Weights of a small transformer language model.
Size: 10 layers, width 576, 9 heads of 64, MLP 2304 GELU, vocabulary 8192, 52.6M parameters.
Training: a variant of Adam for these matrices, 1039M tokens.
Each number is 500 + 25 x the weight over its row's rms, rounded and kept within 0 to 999. Layers, rows and columns count from 0. Numbers have three digits each. The size before them is the row's rms in percent of the matrix's.

# layer 7 MLP down (transposed), 2304x576, rms 0.0507, rows 1358-1464, columns 128-191
098:506512481420490474488484483510493516525465507498485505495475493495443517515520446500498513522510521544485495504517493516500492471505561548490481547487509522468497539551527529542500499502473477
092:468520505529496555500519488479522496457512526452524477536494486503495529475498509516491459492487488448526482478507489464514497506496515511509486528502493514482506481470502421514501482474501508
099:492494460509509491488465510530496501506541487523552477501490493496481525531491496489504447468558472448433428496470532440497528448486486545508519487482495545510460509501510505465504483542466504
103:526513515485535474449536488496459472504526498518482489535512452502453524479482487472517469530494500507488515501519441454565542540539465488494473480483487462507529521539508524505490512507505503
092:490497476476470498471531486519501540524484491495517487486530521464485520519500533528489510505485497524454507475516464482491414471544529482503518457454495501473474485528499481496518484496532516
103:464495535509547471486509511508488479448508472479507500500475480480486521481522506493487492510551536479470506506515524510518491512492529525484506528480528492486507570508516585477509496517496442
090:497505470472515487500503493504525515510536508500475518454459535516538459518537476498507540530489511536428472464517485496503468522501538515512502490461467485481508487483493535517499473456486510
089:514496493472507452485470476520427464484524493486524483508543514496494456517542509497483522526515460479549528491506472489440496514510536446540480460480479515486551509513522499524463467501422516
098:474482515507497471483507462525462472457467484541473544490485485495495496509509514519473487504520526477524522489459510499486493525524500539514500475506492497529486502498492515539488514476470464
096:480496460530503516544497554475485537534498523508552482499504454537480520510509456494512491503460518504505483525489464529485500494518449450514517498527529478512491502523497494509483547539515501
095:502497477466518480479513533504542508565495491517482513455524545504492463471483501530507494507507469498548494495489505532453487503483517526536496512521508486483452501551518541539518496454553484
098:488514461450466517504544473520438465491520495517492557508541469524534559496546517475480516489483538465486547543470464459470531504530476513515513494495497529492492540509493481510477540468521511
103:503501501495503440486520461441514494468486459540465503473516459488518528511502495500505509542465474509489513497514518543533514497493506542515506550468473496477505435491467481513501495490491498
086:518490471444496532475488522472586548531507486493508473499485498454536494507487533488513482511503483525462495514499506440483502501515524541490451525473496490513501515548492478514473472504486469
100:519516524476517475489446484470517512488494487516510532483482490499540526494473460509542501537489517530500477466467509461472512529478502491513489487505546501512509475514519486536467505512513488
099:518521492472493489531513507499524528511505512488492494523540478480520535527503463538539554491544476555498503489530520528474520516487486526500532523540506525503517530501562476499509523475519468
099:533479483492517498486538474521522479505493491523512480452494443455516513511488536485483528538474485553473478489474545496560500506523509474481496474477558502505485483533537503451493470525515464
107:552523510498463532513494475482473540529534487539537475461505493475478481529491504504518484485470526500486521519474488539498479535522477475485454525484508499529521529568527483532533508492493485
103:491516519523531478491493504486501502508455487505442476490452496484516516501502541462525506503493529522502478506487488472571474476480490558459511521517478488510554464542531520495483496460456488
103:493551495500497516500477504477480501521494482451519545514546499525506512492491535508531489535490509556510514502521442520496508505539480473461512527431495464516463503519543489508514514531513497
100:538552503514479486481500525427508488518503523518505454472542488484507490506507434470522512577495510496487487528485527454479482505494479524515504482506492529515475457459502535483513514489513508
105:488501531513460502507503507501477496514493445482540539493510526504527521500464515521508495538487498552478496492487499496494505531513531508513458478511503522525492489460497518484478498512516483
096:515549567491471481486472513499445544545455518531481522543505480476477549556540512501545495473487518503482481474515530510524512496502496488510525497510499537488490459509509544491478509508480475
094:557514476481485469482458453495532491477493469503498505479548490452479489514493508505460525514460509513522443475515530472518503512502508496465542462500493513513468447474526489513534514525512509
101:504497484517510496507510480497478517519523456486449480504476492500505485496494507518512496485488532463533480507519485508482521529474510530500474548521510509490518506486503539486514487539494492
098:504548511507505502505419515515532457503503512489501493519515537506474517538496514506559515479476501542508458530491466487527509503525488524500495510493480496494485509506468470536471514484520477
096:537522477510539518519489502540508511494484468526488498506540462535541492522542511470459498493519463480483506447457455485467519496498517546445490509544552510506535518523501529497496495496536499
103:535496481533524533499506483466496495503539517515501504488472519491509497509513508523507516503500488525451522474435482525514538499494520519499502461488502492533484469499468477497494538506484499
101:461517473480488531501486542472489505504485551468493509518487509460502528494452547522495509525489505511507545491545545494522505527456511482493515540451484491518535519496487479503471545509504530
099:521493518521496489493490496509481523472497463500517485497470464531525472522545428517522522478461532517505501503545515487515466479510514461493527554450478502474491488543502516483520515476550520
101:502478536491455487510473502482453492490497516512503493496468544468546502508497497483471521519519477521452499472469475484477528531545472472502465515527513483495439483463527455505476468491501505
100:510513441523535475543510441514506472524498507469502494522473485513506494493505503517485498503482532497468491489469468522489552532441494490529493504517486518501468481473523513523502483526487514
095:500510481498516510542521515548542546491502491525496501490490502493457491508488493506494496514503512453538488490530503507518486508472489506507521460513514514521501528511527510482461485528531514
105:521551504519491507457519474475474511525512504501494520532503540505466512534454457517514495492524497517462534476514529485506518473489484509504501522530461503512503525492536529490544537528474516
096:533515480525480529537489513509493507526526498487473519489499517478481511514479507508498542507488540475468524505496502452533504534552478532528494494498509534469503532495465532504472509505486532
105:514517478478503469492504483505487435530514526499487493489524472530482553466544512489483463516465469512490513506479489472479506541523483535497542487520489492502488515510486504546488472456519491
100:508457515543522509509541451469454465534529530529511503492496494533473511513504464520459517461476515530504505494474507514499496546537521482492476511510520491502518485502492522480534481553503518
103:514542559457479496500498449482499520535500522488502527502511435521511506490491490538503478495468519516507501530535568515463508446513474521476493496493530457477546543480508518486551503546444511
100:561489496505476505446512490479498515485494458491487459458510504512510514496481488519571501472475510465480498514482539488487519451479517475524482533507500526500473520497536489479470529484440474
102:488507514474514521469542509501480511514521519493525510472491503473497524542514482482475476512528481472492492489501537490494465528496499436500492499483474529518498514496523543453517487532447495
097:504452457446456488501528500537466521481524499535506497522485419439471545504488473485480542503475502544512523521475508457486492518535530512487545530536537519496485527542515490471497494503506521
098:515498510495521555453477508492481504508506506462457507504480470450465435508509508494486494515485526483509506512491503468487510525506461489492511466469515474470504497477507485458523482533540485
095:467527514459492491500553473478520531544471521502461509553517466473464547468466493516503478509534531490456525507476517531485542489508509509489510501498496491509474489512523530458513504483493544
098:526443532486482543472477492502476530548487495532521505525518508527462472500515499479539498488530446486512520512506524521552466504514496492512516468498514535496479511527496513466495550490519528
094:557488496517504476491530540496536518476483481480491510482485493479506521490464531509496510509479485533479485473507532462494489478461506533503503488515492521548450483543481466479560455560557451
099:516511464507497518514481453478499471499518426477511519481489479444490490452459510525502518512486478512509502481486493547451498470475471483499527532481500515510499515521489536524506495460458475
102:477491508527439504498512477538469496503503483516498526494510550513535531491499509484445486478454502513528513511503496484505534490426473486509482476448478539498481536506495474499494512489488483
102:495502484456510512468491477506457507488502500530488513546505509450465491479536507541489494522489489541448480493516497498562525514571476517517505514489517495482495517456525475519483504501487469
104:467459504473470544504498545490453495475510486529487448499513522497512479488485494504514453536467541507499487495506495491497531488495481532518546511493524504486466526510494447523533529522508547
094:429505490526510530489482537487465508513487525518437504466475500471510498473521526512491509483539501481517464503482506509495537475510514544512488502487541525481523469490504492498495485517471467
098:472514438530480511504474461459557472522499508477491505503542530517480492491472513517484489467535505480475506509531504526491468455453517479494478539556504492563489487525478502507508515500488474
099:500510472543506518534501498508474491510501530503450510489535526468475458492488510473476499520524520496489509478532478502474527514511472496505496516485531528461486514504490510527507494488490536
092:505510526567465491515492496518469496479494464500529509511516503521484504487521519500471534473481515506487514445473563496478512527483471536487533515529488469493525514493494490493505503512487462
100:495523511475527534505479500481483484504524503482524472496522511530539536510452522470489522434439489517518516488497524479530454531465478516508512503518516508507464490545537498465525497506485492
098:492535490483505533514487493470463496493467464535493492486572528480482484481482496501519494480502442586480531492479542526482500516527462556504495477512528490529532484513508508494495497508573478
093:512508486477527507554531519509508506479526523507540515487465523499483521508574479509456489520482500474514540478475519528526485495555517490521484502548469513498525513499483535520464509534482507
112:511507475514513492471508482513415490457483519526479488534493505526510479519491530500479520511526498466475523532493500502529570516517525476507465504516546517532474530480475515452504512485485494
097:533500490465524526496498463473519492512479447502489505535502500510473469472514520502463478535563473487527550471482492469474504540450469507532484508453507492572521481496466494537488505487485510
089:445526506489515500504484460495480517494508497528519497503517396452486490490485439509500522519475534502565497507540459476526542496552478469486480493481522476516511564547522467475486513532509508
096:450510473479461440497499507470514466489511474513553505506505494487486462532502540511501519477487493503522515525482473498497484490493545470523480480491521488508492452523537452522491497459511509
094:532558508496502482472466531533504517490539486488517529510484469536535482531512500523487495510484489513506481535471535480532500546479539508505502482502520512463469459526463488509547546490493521
104:475527508490516501509481475458453485496506534507488505490540516489481521503477500518485494497489503528523519507512514495486501484488504479491502495514527493509514475482486564541546533531514519
101:470511517495476546482517472493476493538528531506503550465496486491482522537535561511505498490467527492500492479502509507501451477553466508483558507523506499529500477492478507451475492486487503
099:473495479488467494525480502503496493512502499560479511502483498536490517501498489490478508489523501542504465492520491445477481540477497516508456519467539550539522509508504519483503514482484502
087:491464523491517503486523491465563510497504451501455504491513483510520467481480545450509471535513515477443501463492516478531564436480497479497520490503537468520556496494538500471505529479505473
101:504476527503476521514527501481531501511476533510550498442481496554481487526522504482577441487456514544453534504476483491482490488511460531546549472491510520499461483502494511478490495499474481
110:498468521491471527477500480482479506497550471533504492486511504524459455517499517463523502522477539494478505517542487490507514516514502505435473486513492494483512487503518512526503495501501468
096:485489467518479445530502574468530444492531490489512517530517501537511481487485504495462479521492506527530497453492513470536552524530514514459546490529507492500516496498479529513521519473508520
092:540529528495523525500512489489503475476477522481482449479492446519473487491503474500486518494489537469512502483493511468508541503514545488561508519491521496533501481440514484471523457508479496
101:510478488504478506532455492510476470509563498475486458492507484498486479487481477497496518560509485520479495486509510510511525465501476513526512483505470520506480500512484509514488507511496512
107:541497487503467469468513495524443489489496445457503469534457523493462473437477482488473551523491502552497498550479502488568522489490486512511491490503510529472476532537524459505498475497502513
094:517506533524455486464526504531467474465502528508506525479472476513546538481517484468462451502519484514520502456467526466463486552517508513541495477511519516489484477488462461491507490534506470
098:487522449504529457535514498485510505551469465498499450512484500486482491513563492547494530496467513486483519494493515549505471507499516478496538533477517489497521503502489469500500479518477499
101:487510520481493514475522534496497503517499508461506438491505485532477459475507487461505530572479515488463496528526477516471554540526505513470476431473496494491535482458492505472486462521488493
101:459539479496526506470534479466482509515526506480511486473547467529477553454509506479483440517517521502499485493499449509486505494499524530532509476532454476509552484473530509443517463506448505
107:490521517453481518511489536508504526485525519497530488495509461524465514480512516499505548481484527465504489516498481542514550485520479509473501538522506507440522532540496500464486485528432563
104:529501498491502526513464472480462481474489491532460542472507487483489530450490449492513474495544486469517510459476530488476511526503523495485525492521500471465508453540514544526517520506519478
105:503487510511495561493504522466463489486508466516542524505490525488526482501494490525484515497501517531462537498518533530490501505482497496457436495481469497491501517493514489430506468531561521
101:527494533500556542512487453532475493460467450509440493475475496483532535454477476504537493472488502473443486521507479484485506532497464547494469508523440543547497500522512538497473536473486507
103:536511497556524514507510490482468520490522472503512467504495515444498473510474519489507514501486556483488532517478551545533465491530549530512519513488459484493491468528462499474501470535515451
099:511463495524511501498491524501478520470523495501530498525503539527482540518474480501507516574502462476524481466480543494522480553572512532512473506494465480470492490504523495461506444479525524
102:482493501469517498527508494490554523525497503512484507507490521479478471474499511527484448502528485501526482484510511508567535503499480483446519495486509462504505490506481538508485498496496500
097:473514521486459503512512464550520467437467496509490483503519507464507516532453524517479508495505487521511559533474487488541521510488489482479471492493438486500498490481523516526473501547467522
098:482484498448476501481515497524514498492523475515542527554505489491491507465473474456541526479500476502454524527483474499510551507515487504512473451526559503491501538498503462472499485481490531
103:483475493515528500513529532506487528455497490503533498510514482510514530486478524508481509520511475487502471495498471495492429507473532493492495514512526528489532504556502468501513555493433440
097:497500544522540476509494525538477500487449509437500518492437509480450482485496523536493516505523489523538468463501521490498533515504529513507506537482507547478481511474511502543483464545499474
099:519476446508465478553456513468481516512485495511550476488508469504510490516499514463489462512510478499496519493537511524508466481515499491498507454534511484474482476502497479527466487480495482
101:525522505517481533499525484550514486504496503491512499501507501520475448541468469480520474514491507513499454480506499435466479506497462493495506511497497489475517540500543537535462482483514495
099:516484481518474554506498476474476529480483454490504516490490453534521499520464533472502446501452507519464470513504507532519489506502507474466482482487464494472517525561483472525481515496462460
107:506536498523517534470503488506495531476519515532486458497530430489512544516525526455448488453495469525426464517486476512473467526531518489492460532511506493490505498525506531525465523522525525
100:479483466483468494479511500496514503525466523510480507476497481508478478493519468528490517443526493509544500479489525512513470502469475498495544499518457494517495489533543518513525527558504448
092:493523514512500477456503447516542505482483490510461482496487507486474482510550449511544512514513488464531463494459485462478466473529485492473518484461480493475530527479519496477538467496480499
099:544487466509519525505490497497541470456456543521480529495537524491528492486470473488519517474518511485529506516519505441478507499512488513509516506512510499551487495478520496510461489478479469
103:529442481494490482484555535521480488500491461501501521513513480446515469497460491520485512497503564473505474454471456531495496474544442510510502484503474495512525477479460500493533507493501435
104:523525466547497506527486491564480442485514527473489443509507466546494498518505451466509484486497549556508471546484508511477502524512526519526449476494489508475490535487511523528477468489514501
106:519514528523541449542499437496528483458507494426482523474508471505493509494498482499488513476491533512524498518461553515483498527498502508546528438518507529487492493484523473529529510497478503
095:503516527500489523526486465539508530461495466507506476474527502558454530469488514487476490530488483531523505486536478505512515513452473498534553505476517505500499500450501463483496514501516507
098:537494514510476488461501495472536495503528516514549502485470439505462491506508506448486495533470507488546557515583493507500484468482486497496470488517480462507486467515525477525439543519491497
089:514478498497491554487501529488589488493519507518449501497505520479457534532523447520509495554512515494500483516522509480518516520475489493459475525494522508510463485463445498521486511497485455
096:544516522532551512462484485496553478461474527509446471481458485473522503498488524505530478558558514499529499553546532464504478507509503469490508506514504511512493518514505512468530459529508520
099:472522494505549446504524529497485534449499480523500491500518496514483513492504533522490488476500485524419480470509522511501511450477498456462498527451476523512499468485470521458507522487484515
100:563537493465520497478490487507457528472488499436487471535504463544475509491537545513455519509473499496523540494515533492490480497464497534504467544496433467508524501499507517516488484482500521
106:499521486533470546543532454473483524506501472512520530454488497502530488467511491504495475488520479490499543510489488484510465445490523529483502518465500490497500498478518468506426502529467476
099:502500453520498473482483490475497471485457507549506490500487442473503475558514519490518519515501484578515481505459483483559506471489479501468515493521484465531494499462507486483485467496474472
103:501484444501536520502517493537505543481449499440519470494513507480508493483422508457496474525491497497503522486476508471535467507501494519504511479551471521511494519497531492520508482505503489
107:500498475524534486457500524508479483501484543461485531476472464476489480485523436517535512497519547498481481505467511518469494546507534456521512529541541467506540460504547489469458480487449457
098:501497528464493529504514498492456502512516482530480511484527488507469527520533474525504509490422478512531526543480495514516514494455492487493482500450469471481534517466517469489500522466508502
# layer 7 MLP up, 2304x576, rms 0.0345, rows 1359-1465, columns 128-191
098:495455499469447496510497513443489523487497490501516492524527527514517479474470511556510500499477480486510494521482524489528522466526554487517503513493515482456511532513481528498420524490435477
101:483532494523483481518507463513485487514514472466476505476546581509451511501506508489500497465483482509513505562501549502497542525516514484517514534491484532531477559495530510542507535477514484
095:523481508540472506526476487495494471529524488473549491487462477483479492498510515493506492491481448495479509459552521479531519474487525490495541496510481531494488513492493452526471507430459505
094:483499501543522523508527466508498511499480505501501508496501528549481517536472550496551509513449515517526528504499519536484496520491456492515502535531465517470506546510471512500479477461473553
104:532514496548516480567495481495523448488524489511509501496503498493455535498523497485466522487504529451502475476513526541508473457524533504475490480527496529509457535530496468494499533496481491
098:538538507512516477481502528527480526505506504482468485484529491508461536520496492504508507500493522483521470535467499503504514501487515509502501494498544463506544448494519496478538497484499476
100:518494481508493543522506513505486511492479530502501498517496452515534508485462553517562478524482573506488498497497498512529503483472504494463536528504509516501486504490540525520524501510501520
098:502558536481448512508470516520472496512464493490509495511541494470443490518491517523457458479511535497495467529493494521499448457484500496546499501525561499488522506498526455463491495491506523
093:479523475470525492435522482513533491456554479501530475485443489510524487497493513547477501464533579512478503507521501514496485473529499491476528434499486504505480505509533452503530493465487480
099:475544466540491503512493492518491536467499507499549474511487482492476511505468544489520481448529501462512505466498538482499530492510489396499491485512474509520548471468498502504497502461500492
098:480490512506479523502460487522466480489473473506520493528501495539515482480545451529482512506533501460515509467462487458497483487534474520520515437520464480509519518479470488509446504520514475
101:484442497517496507503521515500505495462486477503466466522551511474486514475531534548502544524443507525543496551525515486530480494458529437549502471508500519468524483443479503558465508513471498
087:504499486517490478525500492487562485477479548467485520479457543458474514515572495496504490512516543484513483492523490512508494519494515532519462505470501501490520503507510508501439480504523520
102:525521490513524506505476510504518505519552479488487484467526511496536507528496504500499511524514461532505524512516498523460521466478521479462545487543520482484537520507554537484455540499522494
096:507548496524477525532513505491475488477541472486509462525482514533499540509471491563527498490524481478455507528528479501532469528496512476507450479504483465480489488485472488533516497501477500
098:515507495476525509456477519469528517521490502505503439533499549495476486474507499487479459504491484555467432497495510410497503453501486520477487477493467505525497481511497463511491445499481522
096:473489500503487531479492475496498509471555472526520503454475477494484484506504480488492475503533452530445481529505450485511518514502483488500485484531507493478529495495475498505535516470504511
103:550505477554494552522459528507503509517500486473511494495490517494447479518525484521521537461519546482526472512551465490489527545562495473473508496494472486481488512523485484517542514473493471
109:508522498505491498466497473487487472496502471472536468485515540494520484472488532481476499504529521481480450509526507460487515521500475465461529501517505528509483521499504529479491489468542488
097:513489521508471497515527487464495489487486483495495458506502504510519489447485526498518452514474517485499496530523511491490501519512457479541477487487515464482495476518513475488453524488517494
103:484451487547494521474475506481506459472524537500505501554518518467527549487518509507503500481508550492481488503530491540527475556479425527511465446491479530500552478451499475484551540514464515
096:482463494495517458515538466502464529498495513481535486508519478543486503517558498525513524506510484490503512487479555503491512522500482502463481466509492495543498475503551490569530543500465474
094:509510480500507514511472458434504508521503503507523523465455501466555486515506501524496519474514533498513511469495511430550480501498497521533482519516504479483489517472496513528456519523527455
097:486495503508472587455486483540524513493471465471476529459473516487460531489495499537507461477491495559437474501496455473489504472495494508489513506518540517506488516463507497526512448433524505
101:546531512528492487475503510508527508520501499455461501459494492453499503496509510524511495527543514510508474482539484489527499494501525534507501510505499527492518547506523489503468464473490524
106:520473479488509495528526493521521423494533463471469533505503540465481454467493488520470501484511518470527489537550532456514501484524487499529537512505496529435481520496525457527490481467493478
103:495463477508467510527517501451516518492566509475532477493500536490523454546520461550491475496498516502440554537542489479479505499483497494525488480496471486500537501511495463513495499534520505
100:509459501524470509461512535512544504490485492503466479516530553477485505480503471528471473511481534491520496516489477492484526498479509483520475469501496492453463486483487421502510497477491479
097:506502488529497543511453546483522497512541485480507494504469522517504522488519503513479509477495527489433474470522500492498483522480490573482520477487488482448476489457524538492527540484518496
097:505513468475490507529496531498493509548510521474494477487440530474469500520557481498447538522466542501481529515467497487505507518484469526487555456518479488472563533513457501495499508540500431
100:480515486543481488484525485506489498495507476483518461452498508456520473498499487506532453501516474541499500556524508504473543535503435472482505481520519497537512505460520472523506493490514497
098:505481485485434506521524502523508517458483513458493501467492534543516483473528476512530489503575505502476493489445506510503547506526481464485496502503480497508494505522513475504525486530496464
102:470478456512544496526498478466460498481557518494499479485501506479494550488487489542503455523489490496511507480528479495488502511503529439511520474494484493524472445514490489468503460451500522
096:474489500519519472464520505489456500531469510486481472464489500463533519487494521507511463467509466499529478476492506476489477486530504532523534520508535501483526510456478503515516527460506489
110:487469506485510550511518471523490488480511480488498505466443508526503496458478534532465504508481482503472517539476499490418502489480500536471533495542520483498550541510478492528457513523498521
095:499514494508522513496496515504517528502459482473481513508542525482509521513488521539510450504521548465508518489502490489474509496510500513536471511509470511533534532474476498478481440521478479
099:486494510484467514495463455510530503485491472504460479496472519506521506490476460542500509435497509555499481490502514467483551510504533473499488508536509527529488529505481516542483481536472462
097:490490496516519518483462487448471513510520527495466485436450488497508469518484488475456485508506506516510491520515496441507465490543531450525475519524475491519485482532525499501490461485506498
104:543494493480516456527500507519508532476555521452530475516487491525464535492520512508482508493539512458474468502481506530530508481557477458509456516546462492500518486484535506462528506503476451
101:494464496511534511471516502487518510487514493525482484540521540454517515495523548526525478462513542473506513518478481468511545546460471480471435506522484509480508511471535499516529501496503523
099:523511507487456511490500504485487490490489491490532530497495505520509465482536502507503467491460501489497479521466479511484469499487489502503475449518501539483508495491446440515437489497523527
096:498521464501490493499514473443513467461517523527516490491506518493535482501477463468487543535570516504475477483529497494489501481495518488484488490517479535533525484516571485507490434515500500
097:522462490501526491485498509513488461517508508506505479486512490560474539513494443513509527488534468489489455502542486505453519480538541478552494491507484527483538542513554509534486523525542489
101:488484490512499510562474490467465504508474507503515459488513493538505472486516496510459497492498467513451458537535513483486513475489534494484508489513474510469511527477515482521486488488514557
096:520544460495490481490478536506500521480475509505578504530503488519524458484463472540497489502490534469477491515481517474506546563474501476467542455471458476496512514467505484550491510492519517
095:498436491506528550518488483518486488439486451524514506478517443481513514516487539498511463495505481535451502510466473526495490482490526454501460516464496450501493517501520488568497542484508481
095:469477493507468470534569484533466460512496511514503543501477544529519482496476531457481496503542538496526543501523501484457489480485526496475500516500499459520501493547548493479495517496487512
102:522490507554536502481514487471494497501516486487535533517464520546537497515513473515481550471483510473533551492476516473525545461484538495494496516473535454488552473489498486492504495522515495
100:491487447516510520519530510504497504474504460506511503477467513462508457474499507495501537553489509488482509521470472459488489519500499489466495507471505539426442510503454491483443512514512495
103:561491513506460532448504496493491505460480508491515469521479470470506505475519492513520494470531507492514491518523490473460467518482482504511499486504486458527478504528520526525465488524514453
108:515517519520483497488505439428537473460518498482503472498500507495563543488550504553509467444514527498469495471476511540450509524504494483503445511518513487527509457435556512477523493526485494
093:504527486498492463525469520493514491434498470526528503503477532503539533459500473484501497488473530463497509527560502519536561514492527477487500543475511488487514525476465521496497481489501550
101:506448491484446516496489558480529490507513489483487440494479516472514480476475458505504504485511497519491474545528478536505480470511479479506486482455506480516498461486450515535450471501453511
095:479520472473478512524432519462496468530502471524496479513483486490508453440492544537484475527476472550525460491464553526511474529468527493492523520485500498414528499483478511513484505518508475
099:557461498536495506547483510541489493492492507490500514547489490447453489501571515487473467478485506473488513538468491486487491473486530488460493497485493504531518504500506463491525458515535459
097:526554468481527487476506502474513498492524441506509486494521511527547522512505487474482506502462529497510528476498522477519491554503486521514507519506533491565509522465491513484495535482532476
103:528514496506526473501513467517470498465445538507498516486495480503505451509501483480481491477507512492480499515510528529521516503472514506506484469513521514491519472471489453504510511505449488
098:554492501494461538519500489501530523522517489498529508443533487505523506504508513527532519491466512472462502515505487498481512475469509465547472507460451499482516502513530456522474447514506484
099:493508516519479525514441520502493488522456500503489493499490500503481497503453487505481517480490457504517493521504470493489502483473494491461486511509493465542522528523541488463489491494472449
099:473516472486510483535482505429527545484498491523528514513490502528509524506498520517496501491547522488490481501481497513475558515516500484500490506497462488511505512466497495489547495520521524
103:545516505529507458483496497514472501453491478507498522509543531483503496532510496540483483439514512492487489494491462502500492479507538509476474514496512492522514524491537477480504499486435508
101:541499486515487516509486475509519492499462523547487510489471509550462506537488547523505509476534529470469464491539491530481538509519521501477493484540513500466543490505515496515478542485488491
099:524537480502461514484514499467484505466506474509484459479439460521517508477474479551472485504505536496497520487485486541495494460541512507482478524475530508499507493520475495531444504486476497
092:495506487524509482537514521468526489501483526492541475488540563513480486532515454511471513491480530512495505531538486483497487570562501521487503487520523511498508487454483460548534489506496487
097:499499467511531526487494485521512488455548499527547485520509470521516473500528516519509518513504521470496504454491532483511509506510497527476523482521494523511517479485498501486483548517496503
094:539515517534519444476492511511483473437548475458493530507462541480473465508518531518502487509535518519487500498500496480443529491459509537532535486511497504490471526473502492508486533497516565
100:530508509503461513500498487525428519510485510523486442510521490486536521443510474534508488488480485518497523527507494491441472519459459485531501458499508454494493511486503497510483478508511514
099:456510472501485529474493492469516502534505501466535491469464494519483474476477491470509521497490462519510491523504515519484486477469504517465513480503507530460486534496494520553502576525490503
093:482512491454494487512524488514464537446465516490517466493489511548524531542474481480505526485496451534537506483527513524488491512560462521520476482500489486532519468491495499546494502470501475
096:505507505514454482517461509536499499517512477446519490469491494493527526490553471521491503470496527481454469472552526512474503522450491518530492515565487481529493456506527486496478508495517498
096:490485484506547470554480500485500522489555515459518478465499513544505502492464532493498490490497513505527503549552525509489531511488525461480471477464462532475542527513507513494521483503467470
110:487505491536498555525494444498494503480524470510544510498487490527487545492503478508517510489507506461502500499509519528473503508467499502518521469526533487443518491441531490457552520472513514
106:511462513519515482458442450461486499501480522459526461453515548508470499507512481500470454459500495481492441481499510520500554502535484510510551418521489466554475494452536495513482490502544494
101:475492516550489511478471524502519531513493548449491488477479486479469515464518497491511479466474542450521473483521466491518492500458502509510512529519535518539487472433503473527517505504498496
100:519526488544512529494504482493511475482498531501511482484537486501503514487509513472529471487507495521517490503494542502497460525492493479499492537485471476506451486488438516504511482519504498
102:539488459540477507518472491518513550494486452472524508503446509511471483490481521446493465474466494496475484472506579548512487514482527524501496510553530506471550493494497516492479515516514490
096:522525500501498524472446488509487491448520520524486505487440458495515534512510516535479500515476480499461482503524530506492510539495461517522494471481507461500540519517495519495499492517522485
099:503560497558486501515485481446507493472524443476495498512527476528495529439472504496515469456458468542479452494529540502513462494479483488511479478513507525520511476492523503516549538481500507
107:504517520524462512538479517531492487526486506482528476494443508521493491488478491495474490490508508509446499499494539505480479533504521523522469525511503498476530505503458493551532495508417485
096:494531529547480540486491493474459493483511514506501475480519446485510489515543521483501508483509499504492503466492533507458569543497513498514517477506537507515475473498534487521484499460505522
112:496483510501478493519466527480521483481485426492484485451483494489535464532533519518494469505501515461491501462482548534511496508530494495480531498516492479512527527520496511484483502461478484
097:515489510539458568494475522499490482535502461482530504541481486504448501467474498483483546502529513497526503532520478504500495471464511496557514497497478523465494528501495452506483524482530484
100:518451484521502507490492475505517468503493467498531478474464506475514498465508518565503506532473475530510521531575523482488497473495472538467469518485501522458529456471482463493513512491547504
102:495481489468488493537480517496500503523466504442537430557504547490520477479515486538519442483498511495477478527507518502486531533532514462530525473553477493505492532495516473444479446530496507
095:519489486511510521497495481481522476481521506467523447520456533534510474503471513524521481469514504463490521483542496477463532524474462498520441500516444528450506528480544498505484460544522506
099:505482485517473566484522502486514462482491495479543459493509527509488486490520499523506512505538524505463467497556494524543561508442475495498448486505509498510486503462532518492490456511466482
100:506484500519480530515491475518491493480495500511494497497487511498458523494477509479517545468515512544489460510513516462528485505472504541479494454491508493496531513490530487523506484484456495
098:503501480488492503473496488497487480516544513500457534543495519509496514517511512515471514508490504498489535485501500478509509512479508464535469481469486468494507520448532503534504522522486489
104:537456515541482491538464471469534493499510488481490516515463554494532488478439489550488523519498528479557490502516495468530549482491498488501535487483514507507529532465494495490503488507483470
097:518471456561462507486486516543520498479507459487516496515479505503511448500483499480518549501550445481493462500492516537487520548495527471474468484509484486511515502459503513495532500491517516
101:494532494510477501524499481524511510530457489498479476501544468528464535465454534497492509526448490489510470466487502515532515477508482522543539500528509493510486502511521496484480523472496478
098:531478479526491536508503464426500490447537498490495489501513510514479497439496522467490522489531475497519484500517531526501528521494506501491485531505490467467507497529509488478486536467513491
098:474511494502511503510512505507507499506539472487481494533543544495528485510505500520500535519486493515450509508527538500504473522532517457483469483530478503501492507524522534485482492476494543
099:521479464489460498507443490538459502499515480470504524548471514491508506478531550520532506480491525507479518502504534457545515523482466547483461499505507514494537563469497486507505526473471479
109:479495489540499487506457497506519461495489445441480519507512529512496459506500511499475549503516517503531498522483500507492483507515495471487502479515527481484509511467545523483506560497510484
102:525493522521539509515471455546495489452498501485529435537500527470532497525509496497492537507492514518519521513501504518449530507514478457479516484534498517462556473505542488485530504493490525
094:502501526512445531483451535525475523520498444507492519530484481536537496516493510533501484458482555488450454499471506470483510485478509485540453533496504496492495533502549506503442508511484481
100:467511498509448500490519456504534476470489491502470496459475476510508515512502543515526507563538476485504498565520500486478563490524492477485497516486536533516496520477499462474452497472500529
104:462488523496481496477495456466496477497533488515476486483462555502506486522472503529508492506516530497545485520519476516495523535514499510462484504505539507503513502454527449507491491478540497
095:547489530487464532487514481485473494519463540503531501515482483426541523513518506510494496471510497505512535520484530482515470519482496522506532474526488514485498484478505502532492534512484491
101:509495441551511537498472504514467494528486514447527556504449538508430512505510473486481488511522529445512507518491579455499503528507498510495467472496493458462511516455497480527460509485508518
096:497449488572493509495450456476485482495469482490478496465497489551506544512537508503488504503536561527500510523513512510524498535440535503518473478470522554522483542504555501520502475463457495
093:495512501516528537511446491492501493478522476459538492455492584485474479541478476458462531513499508510456455480505520490468465485517508498488503497539497479503534435506488469501526490552507503
101:521521519536526516463481495500504493511500504494514483452495531537493466500500505503507512489532451524472511502517534486477497542491538475540485531526494506513487536486503536498491486501503516
105:513489536479460485463490508516530548467517485480439483462482529504469499486495502520451492502561524457496521497504530496510505461548509455528500452495495516491485542441527499488487527511474539
097:478489500504531468532514514509501499460525506518479530523509527532551495531524464490459484527529480471465463457517500508449537513476474461487491455536470480552479487513526521542503528474540489
096:468468474517521529467446528489484517546458496497500476483500538443477475452559478499473498495506535517467470547487506465525487496524520530531459486526489513545502498482486501532499525509502524